From a checkpoint of a small transformer trained on Wikipedia: 15 layers.
Each number is 500 + 25 x the weight over its row's rms, rounded and kept within 0 to 999. Layers, rows and columns count from 0. Numbers have three digits each. The size before them is the row's rms in percent of the matrix's.

# layer 12 MLP down (transposed), 1792x448, rms 0.104, rows 1378-1406, columns 336-447
089:507482475498536461507514519489469498505514488479520480481486571487515471497474492506488495541525538448472505558517517492513457487503472489544488534487542491498508483487484529512484527502512488506506458493473512459493467525529491488487503512491489496457501481493503501539519509519495504473475484472473484485490519471541507502529490507502
092:464518527484516542493519448465530503495508502461467549534504478494506468567517492510453489524527490503470563474495468473498518494464535444481526504489529482516468486491529510500497486504544507490539521504525513502520514506501458474506482505503484494488474531463439501505449474533508502527485511531507518516531512493475448496497468514514
087:503489514509499479544505476506497501481497491528502519501509475485461508531486492470496482524488502466512481481481512459516529516448487491538492504507452501532509495490564540485487541509494503499504494499465516512517463489488499528510518496473495509476489505490530496504513486516488480496516483492481515499502481470591543466526502471514
103:433496489527512478544510546510478511487534494466469461507496529465474511520443470473510504459460475463519438514471538512532502500489489514464471514469502464426497504546499493492529491498488488478470488464453477531450479483523499475470523472478503522489511475502532538484512495493515526485491490569516531475489512511506510475456518493515
092:489492487475460516502517512483506492485488453521439511511526457525481506441468523504468492462492489473466495506481492515483554496439518491475530478475500499505496527511538494478507487487523430476518503471518491460510514483532476524484495483489508437517512507484495515513505503485507496504515508457485523492492541467504495518481483526506
093:478477460476510548481520505474460475453488558520497492494527481503495513476475526501503493475475453528446470491567481451491536511504516517476509485516505495525515495499457482458475511485514492516511531479485480447476479535502550490498443540487492465512519464497536496497498534505466494473533477512513491427537488462507474481483528498512
107:491497518487522497478477514481509501494523471503501463475452545461503500485513540498538510534512459468503478499551509490491490435458495509540459498498476493498510488520503477516461472435447504457524498548532546467487480512521480475459515492496488513471477452473478467500488495478529490479492477455467528445505485442508508453475533516530
112:489521495521514491518458505478524510496487516477495484521483494506490472490495487506446536472496464501433524485525472461476533496489505479500466507503558495522511520477485489488513499503470459537499517501468485507516527493535534484515467511533450534472471444475501523517483485477459520532444521512521501510490489499446476505482525495443
109:492505493500479499500525506466519474516507506513470455499465450483473478527481489518520499469454449460474495519509484504454504476541486490556439484487500473414510505488469458492540511527491491499460509539523503492489497514532506499523506466492503475468494449525534521507468422489447495510511481503438523512556520474490510496516456493472
099:469510472525539502468529476476458470502505545509481553519436502491443485502466459513474513512488506529503523516530507471513466547532502458464511511531546480477485477471471509464498468553512499484493515513485463491478528501493492499479517525488502520493469522482477503529496508519476496476489478475474464516520464462535510525456513510532
102:447524521458581486472510504491491491474464524496506491486494495539508506526465505480457517517484530501461518506501463484527517474507479544528499516481508534539470505516496486487479478479508496529482464476519475466505473466517513519534535521482480477526515488514517513531468534467468477486511476465460485468479507476496535505478458497510
108:485544518491520493499490498487497483480499515521520518491484516525437503497531510479517525441445491534493456479494533502539490517480459480504488469502537438495504470487562535442491523506516474487508476513503489483512453510528512493464536556517520478528541505540529487569499503512531508474451492461501501509514497511493491484476539500504
101:512483494493521542538516461529507490488487482547465500516493473475451554493470479519491518474477508471499519564519482519503446486494532469546488529480533518493499500497500483518466540526491467488470508518510487510484500514509489539448510529518483479479531502496450464511461470512496476486517493499495492518499456454489459497481462484498
104:532536490499533553547510495539486467514511511511541487495491498521553493504471475501495533532480471481508451514513520459488502495492517541477513514494509501501481510484480524493513526483520517512494509511505498469472496461494558499543474476478479461508496484484524508499482459518508498505483487505475514530517441502520523467501492479513
103:535507484557506483516525460499545512473512510473506512544506507467478472519506516481483514519489480528471470509462494514467501435499449520513495472496514503500518503526493493488472451497536486488464493471454489490474482504469476490515482511557545504428499500505474494518525511485555540489477541500514473525456464509495524498499515481497
114:493516530486511477483503497457468470524465497518515495530483518491505519522495493499532489514502510516465514521486448482486460449482516513511494506509530494513533494535514488538527512518472475504553467498472465505485472538496544485451470502488487520507493519483547489528518500497495484474479506514509507490541531496472484488541493485533
104:466485520493478498491483492521521427476513574470505506506508516466513486485511507488449493517462532533464506483529494510477500486472455487497539492461477462513485488559544515447546494490501469506453522524504483469470523505467440485554507469500506508502463504528487481510483518499490498455479510489507534489510523484503513458496463481513
097:512505489490505541528467482510534519485480516485533497468490533510513465483517491457459533512470471511448487468471443491530501484467511502530518458515483455532499509524501478508454461502470534530503487512543506502523510501463543494456447472477491467434484511534496511534478495514538498502514511445460472527487483544495506519458481499512
104:535470516466457514504469533464547519482501499463493505526488475534520554499534483499533490499468508517472532466494522467521464540535488527509495508503536537503510513509441455504512491546493487503532491502473460485523485496514553455487519485465473502508484534481492532509485472502502506463497514519516468512523517504500528524527513516494
090:491479498493483539520481486526506507514514531491501520515520528480528498537552525475511526508501496511490500481462513512491485494530518487484544447517503542436471549522535543502521501505453476504520537466491494494513489484509547475546497502515456491519536563492527453500520477539487482523440491497530550457475502476507477479490523520527
095:513524460458505444520547506464468491473491515501491477469520442446531473478487483505511480518485495505511492520495486480529482450500459494503472519535526492498491478493488507533521539475442543538481496489489497470484479548509489513531482521480508499506505472470554471519467469527506502458524532506476517513534498473489447474488476473487
100:521491485528509483503507499489478482488501522516494484496520507499495497541498459490580496515534523508537514532519514543474481477505498490507516463483524542448475493522523497493463504484477529502514537526460473488482555514496487500524484515486562499496501486510521477528489528448495434541516515479492569490484526475445518448485511491458
101:507512497513446482503495521476496532514515459510523501466502469468473517511539512507490493539490512475489536476488498486516465501493526465520459510460546532504473469495545485457497529518465504474499524532498484481513497502502503508490519482541474497491498481512510474489469509523531509519442483502509516508479463521488528477478517507515
113:482507443498500480534483499462483484527517545511508494525494533498469504473513504503450487495516484493528490480539532501509510509479482507545522489479494499511534488480484535483474475513437510490505485479510496488495540471456519530499530506523435515469530503503491525536503480494454483493550542446524511510568513532506489537519461496493
097:504496478507479495493478516500540505507504486470514490483481499538520530508496504490542539496538507523504533499506523447506528506468494524482488489507501487513516528498556542513539488456479497486503492505510536489478463512488536525524548485526514520534495521492465463482471495510516505504483523496499497507501510456537499496548534489495
099:547480484465515531484488493492508528485520536461506515531502515495535453509472489473501494486499500486512480504501485502529493494491522489480490544476498479450493506554517495463427490508518490489506507490454531478523500475472466541515526548512464526549465534477484488539484536515478501484514555503540551510510465515485455468488490508518
098:484510485511528531528533512501457473514522462500514490480458500530478478500453515477539517522546505486469539507532488510495521564496498496504519501495521482502404513473508524512484523494482506477510537488488513478524500510482473508492477522478483510503514498563501514435499521474491488528508467523509485480542512482463514458494456475502
103:542492486480476483521518503505497442492488501526484457508541490449523509545507503485484484529510499526460489477499494531552509529479503517504499499442506511438484469523447533507480474505530519472493471510507551483475539492475475528490478451496500488465532499456485521436519521492475493510495540469509519495456507513534534482460477516474
113:536502508517521536535530485504478456476454498479479501513509485475510502465480511516464502475468542509456497501506500547476477461475531488491535476491512514457535437505513481499455490483494531489514518524535472481518482492560474498521518497513498483495480477479481547480480510465490514488500476523518499512472522500452478510507538462491
# layer 12 MLP up, 1792x448, rms 0.0931, rows 1379-1407, columns 336-447
101:544486515503548509511538509500447488521514509465539466493519484550500506473514504545440536527515500527531519478450453487504507504500527504504493508580491512513482532497476486491516473538511479538478495478525511530502492476464476490522513479517538481534483514459490484503546521545490489487490468493510493534518500485510456477445473528529
100:531519480468494437464524519526494507529463491508528473515507501470514520499469505505538531540508489534511481507491478516499464552499486514504447496516505483505507447490474438533487477513455487486525501453455540486508483475533479525493465514491483517531530501444495498439506519530488487457494547501539484467496491551457499515488488516509
103:539524483461498501518509486494529485513520470477483505516508489537538495490490526476484481472507490489517439508504478456533469505506518459538521475528504530489507482486460478524500506479488511527489504513542485539531540479535528547553497500519489505482541449501506484529506529468504486502492458545467493445511511489529448478492499505521
095:487515510514516485489481477468478495507513530529514542501507505523521457529491446469490481506488491510545502463526487490529477503528469505525508542509474481476522474483501490579504516468445524557461502522475515492531526469485512478478487562529497525494487473541487485477541520535535490508535506513496503520499452477492503486491513518499
093:512544495528451505532474487490532468508522472518531494472489510468529504534522524480494487531521491526478503539464529508546490495471504487545491512521489516462477547499498498518515488506525529474514481516509484507477512481523453470502518480498501526516463522480561534488506519454533454490523481507493501509457550487514534452503460477507
104:516505540480484478529473477489510516443501500520500493521448494527477498468507515494489521483518467531503502489492455493525540499433462471554524499487479508424516569495522500474500514473468493520503534529512523501463489461531503498479497534429480521485532507531514499512435475530531529511487552472512481493470488502521512515516457486468
101:517486566482537484461458503525524518486532441486521516517506483535521485472487516511554471515499526502511514490512450531544507522504495528502517487484500509484506526480503486499447518506499515489508518472517494521492544525538476512529526480495456511501451485504450532489506503446448522508520472521487488473465544509559491491524509519457
111:508483545521480500498491520513505466491543516494513495521438525455480493490481537480526485533481495440516514521466491479478495496533498508524520501495513542493511512473458492483515477512506510482509545509456515516490466556498523516501502438507542498448483505446496495494485481482475480508469523539516536498502532502519485534476498525499
099:550483479490501535508500482464481488514484480497540503517485497477485465480500474493473533478528478499494534525491531530502470475502470462499467514504480511472539493513467499459533486484504500516504467487486467524515506486501501495532478529513519526538477460527532502512499440491516495477494527538492477477527474487507451476511503485490
109:510512499497528505469511463464479530503446493507467513520505533558508507450494497515488535465462482484530545546482473480513534510499491449499474473544499513467490517514481498492523523476515484492475512520517502498541496485514497508523516490470504489549541512514560476514482492502504459481513467454507509510493492504535476516454482504468
104:541539471524519488499488485496516491469567495523481514502492488531474481517526492474475488462486469526474517484483512487554508529478498515514484480476457488523502495501499487513482497519455566568499494495502482528503459547505502535539488488514468520489505545520546510496490531453462499539506535539538494476533524490491505487489533560437
098:522474507488499496490523500467535522459523525463476469492477505507494523500522497467511456502473428463491467474507473482513497445481472554554482505507492500471496506469499481507480513513476498522527525515481506510491467479488457497470465490515566484462502520531511507509518517507500535462490486522526465554512481502502508490451543489506
100:498465471498513456457516516509495497475487502504481512503476471493478512488467525471486470527497495483530499491512526451500501530516494487497432472486471511468489489478508510515524495464497474548539528466486499507504489482524456501500538489465515489462490508520509504500473503480501507500519457499544508506500524492533485509466532493478
103:487536476515494514538502512456447517527472509526491470525472448456485503500508490465478504500525525490492475516475477483498491492558535490525477474488509498535533458455490498474522448521509525483504513513506461505474502493494462507508475528518536485514524458528499511527533494494497530491509511475502511498532486493459507503496528538536
105:498461532556514538478513514481459512445516515496490501492497472523519494508502518526497485484524501471502484513484447488489470530547484486493497555507523507487541519470553482462484508469463499519453519481523491486512489509534492494516485519484521492487490484508499502490494504474514523472506487521479512466507478474483531487481501532494
098:484480505514472506517561476519502513510440506498506494477492514510445454499525551507523488470477507522471489523531530467535492539516487522506474495485474518531522485499487508521503484474533471447489507508530489488523510506505492509476504490478458465485499532527493469524555488544526539494496507495489518500506533518511492538477514478498
099:513467492472492509501486529492497531503518462499491467519484462528539498534516493517488488481515522504469527498502510478496498489492486489491466507510543554516503483476507477507521485485506486460502502519478463494463553498494508516495508571501477531433513492471495462466478512492504510529494464565463502494474471500507454523535504496487
105:486462531499509477511498518513490504474454531496508498502518457516486501535496508417490509515503511494512501490516503490504507474560474495503515473547522504496536548524504508461466489566513529507487485508484562519494484474576532525522475520479490528529503444516534511499522503523491513490513448549492464482520487484534496474492545503529
093:511536523474505454461487520499482506520512494508491506516507468509487482483482433511525493490513487518551506539519516496525484475492488493553502488477529515537501455514476513514511478467516493509490467516494506557522526505469484527408496489478462506468497482497486479490529487476525477470510496500488466511466503472550517464526471494509
097:474481554501513472491475486497497494502507508517509503483513506524490499484489484461548517503474562537518541551500507529502519509471464518500484476507493497504529498473484486552464494534474489517489483458495516462481483458477501520482506510524497476491459500508459520506544540502490514531488522508494473465438516519465445540496483487487
101:494523489477518524500495486519520464491504530501495497534476523498533538484466463500501491509510499532505509507534512452464488547498462499437504496531526505512524499474524463464520512503522505507470525483493511526480486472506515483515448495477471461484508486494497490489495513525500540477478506508496499502508528492496461512510509523542
097:450486520468510560479505494494511502466522485487499503503463510495527507443489464480494511456502484476509494531478489484516509518475508483462481507477495484448500534506484491501501469529470484497479487471516513501511511496483490495516532545498538535511564508424554541513502510466512493445509490466514518515498476544501503522553501488454
103:489500492517540516491511529488491494478498463496477487509528499471533472505487485519512503482460482510502487478530537460533521531464491512512555479517528482479495503484530508503505501487464496496491487543503445467524482494447512518475541524501440470483507496522520472499512442524478476526414449488494514483489492547506518514518514490493
098:546470518482540476518502524494482477529511509467520502511529448502461533464509536503494488502531508484492490539480511505524441502491487510510514487505529481462483468507472463501483483520488476483512480476487483504524495496478519487542469498542503441503565506489526546513509490458489509513544481538487494466519479489509469519502467506523
098:486515501524479521583503450495507499521503547512528514514514478516487487489478500462542485486577528491484516477485519498490487514520484494506550512522508480513538540478510505489534495481476505500498470513493520515489492482519475507529463521500480461476471479465510499502512503491513492482490511527516481523503464498484505494479448519494
104:496473510535508544447477485511527497491502465483519513517489504484502519475526497533484527485478480502490465475471478451472509492503516524464511503506522515494503517487452480473538475485555504501548528504537460498472526488506502505509481526509506488484509474478488497463501493516521516493560517492525478468511535468517458455489470490478
095:508488496486546491548543488488464512481485503454493500534515444514486516500509495508474507529487481495488488508510496501486495502493466486488562466523500466522486568482500479545542484466464486529505519533516493490537507538496467506474517512483502517470527505535505486516495472498474512537482514531518504473484508465503498528507500477498
093:490442547492517486514514482442466523492522509479517500473549538517516524537510498482496542484464475479519508515519512508521495499487509507484517498510515494505524534484476453506509466495497501484497491520514503494533504517464482562516489520535567518507507519483524478497507522494551473503464509475512462478548476507567500505470494487451
106:484493476515435496497486461490508498443502525467529499538491509587497520480479556525490514503478515500507467539524505506527523486477533531532524488501528511489484542489527501517529493499525500467496466540501509514518537507454496472542500539476496542482495511490527508511519531505507502517493450453524506525473491483496461513504475470506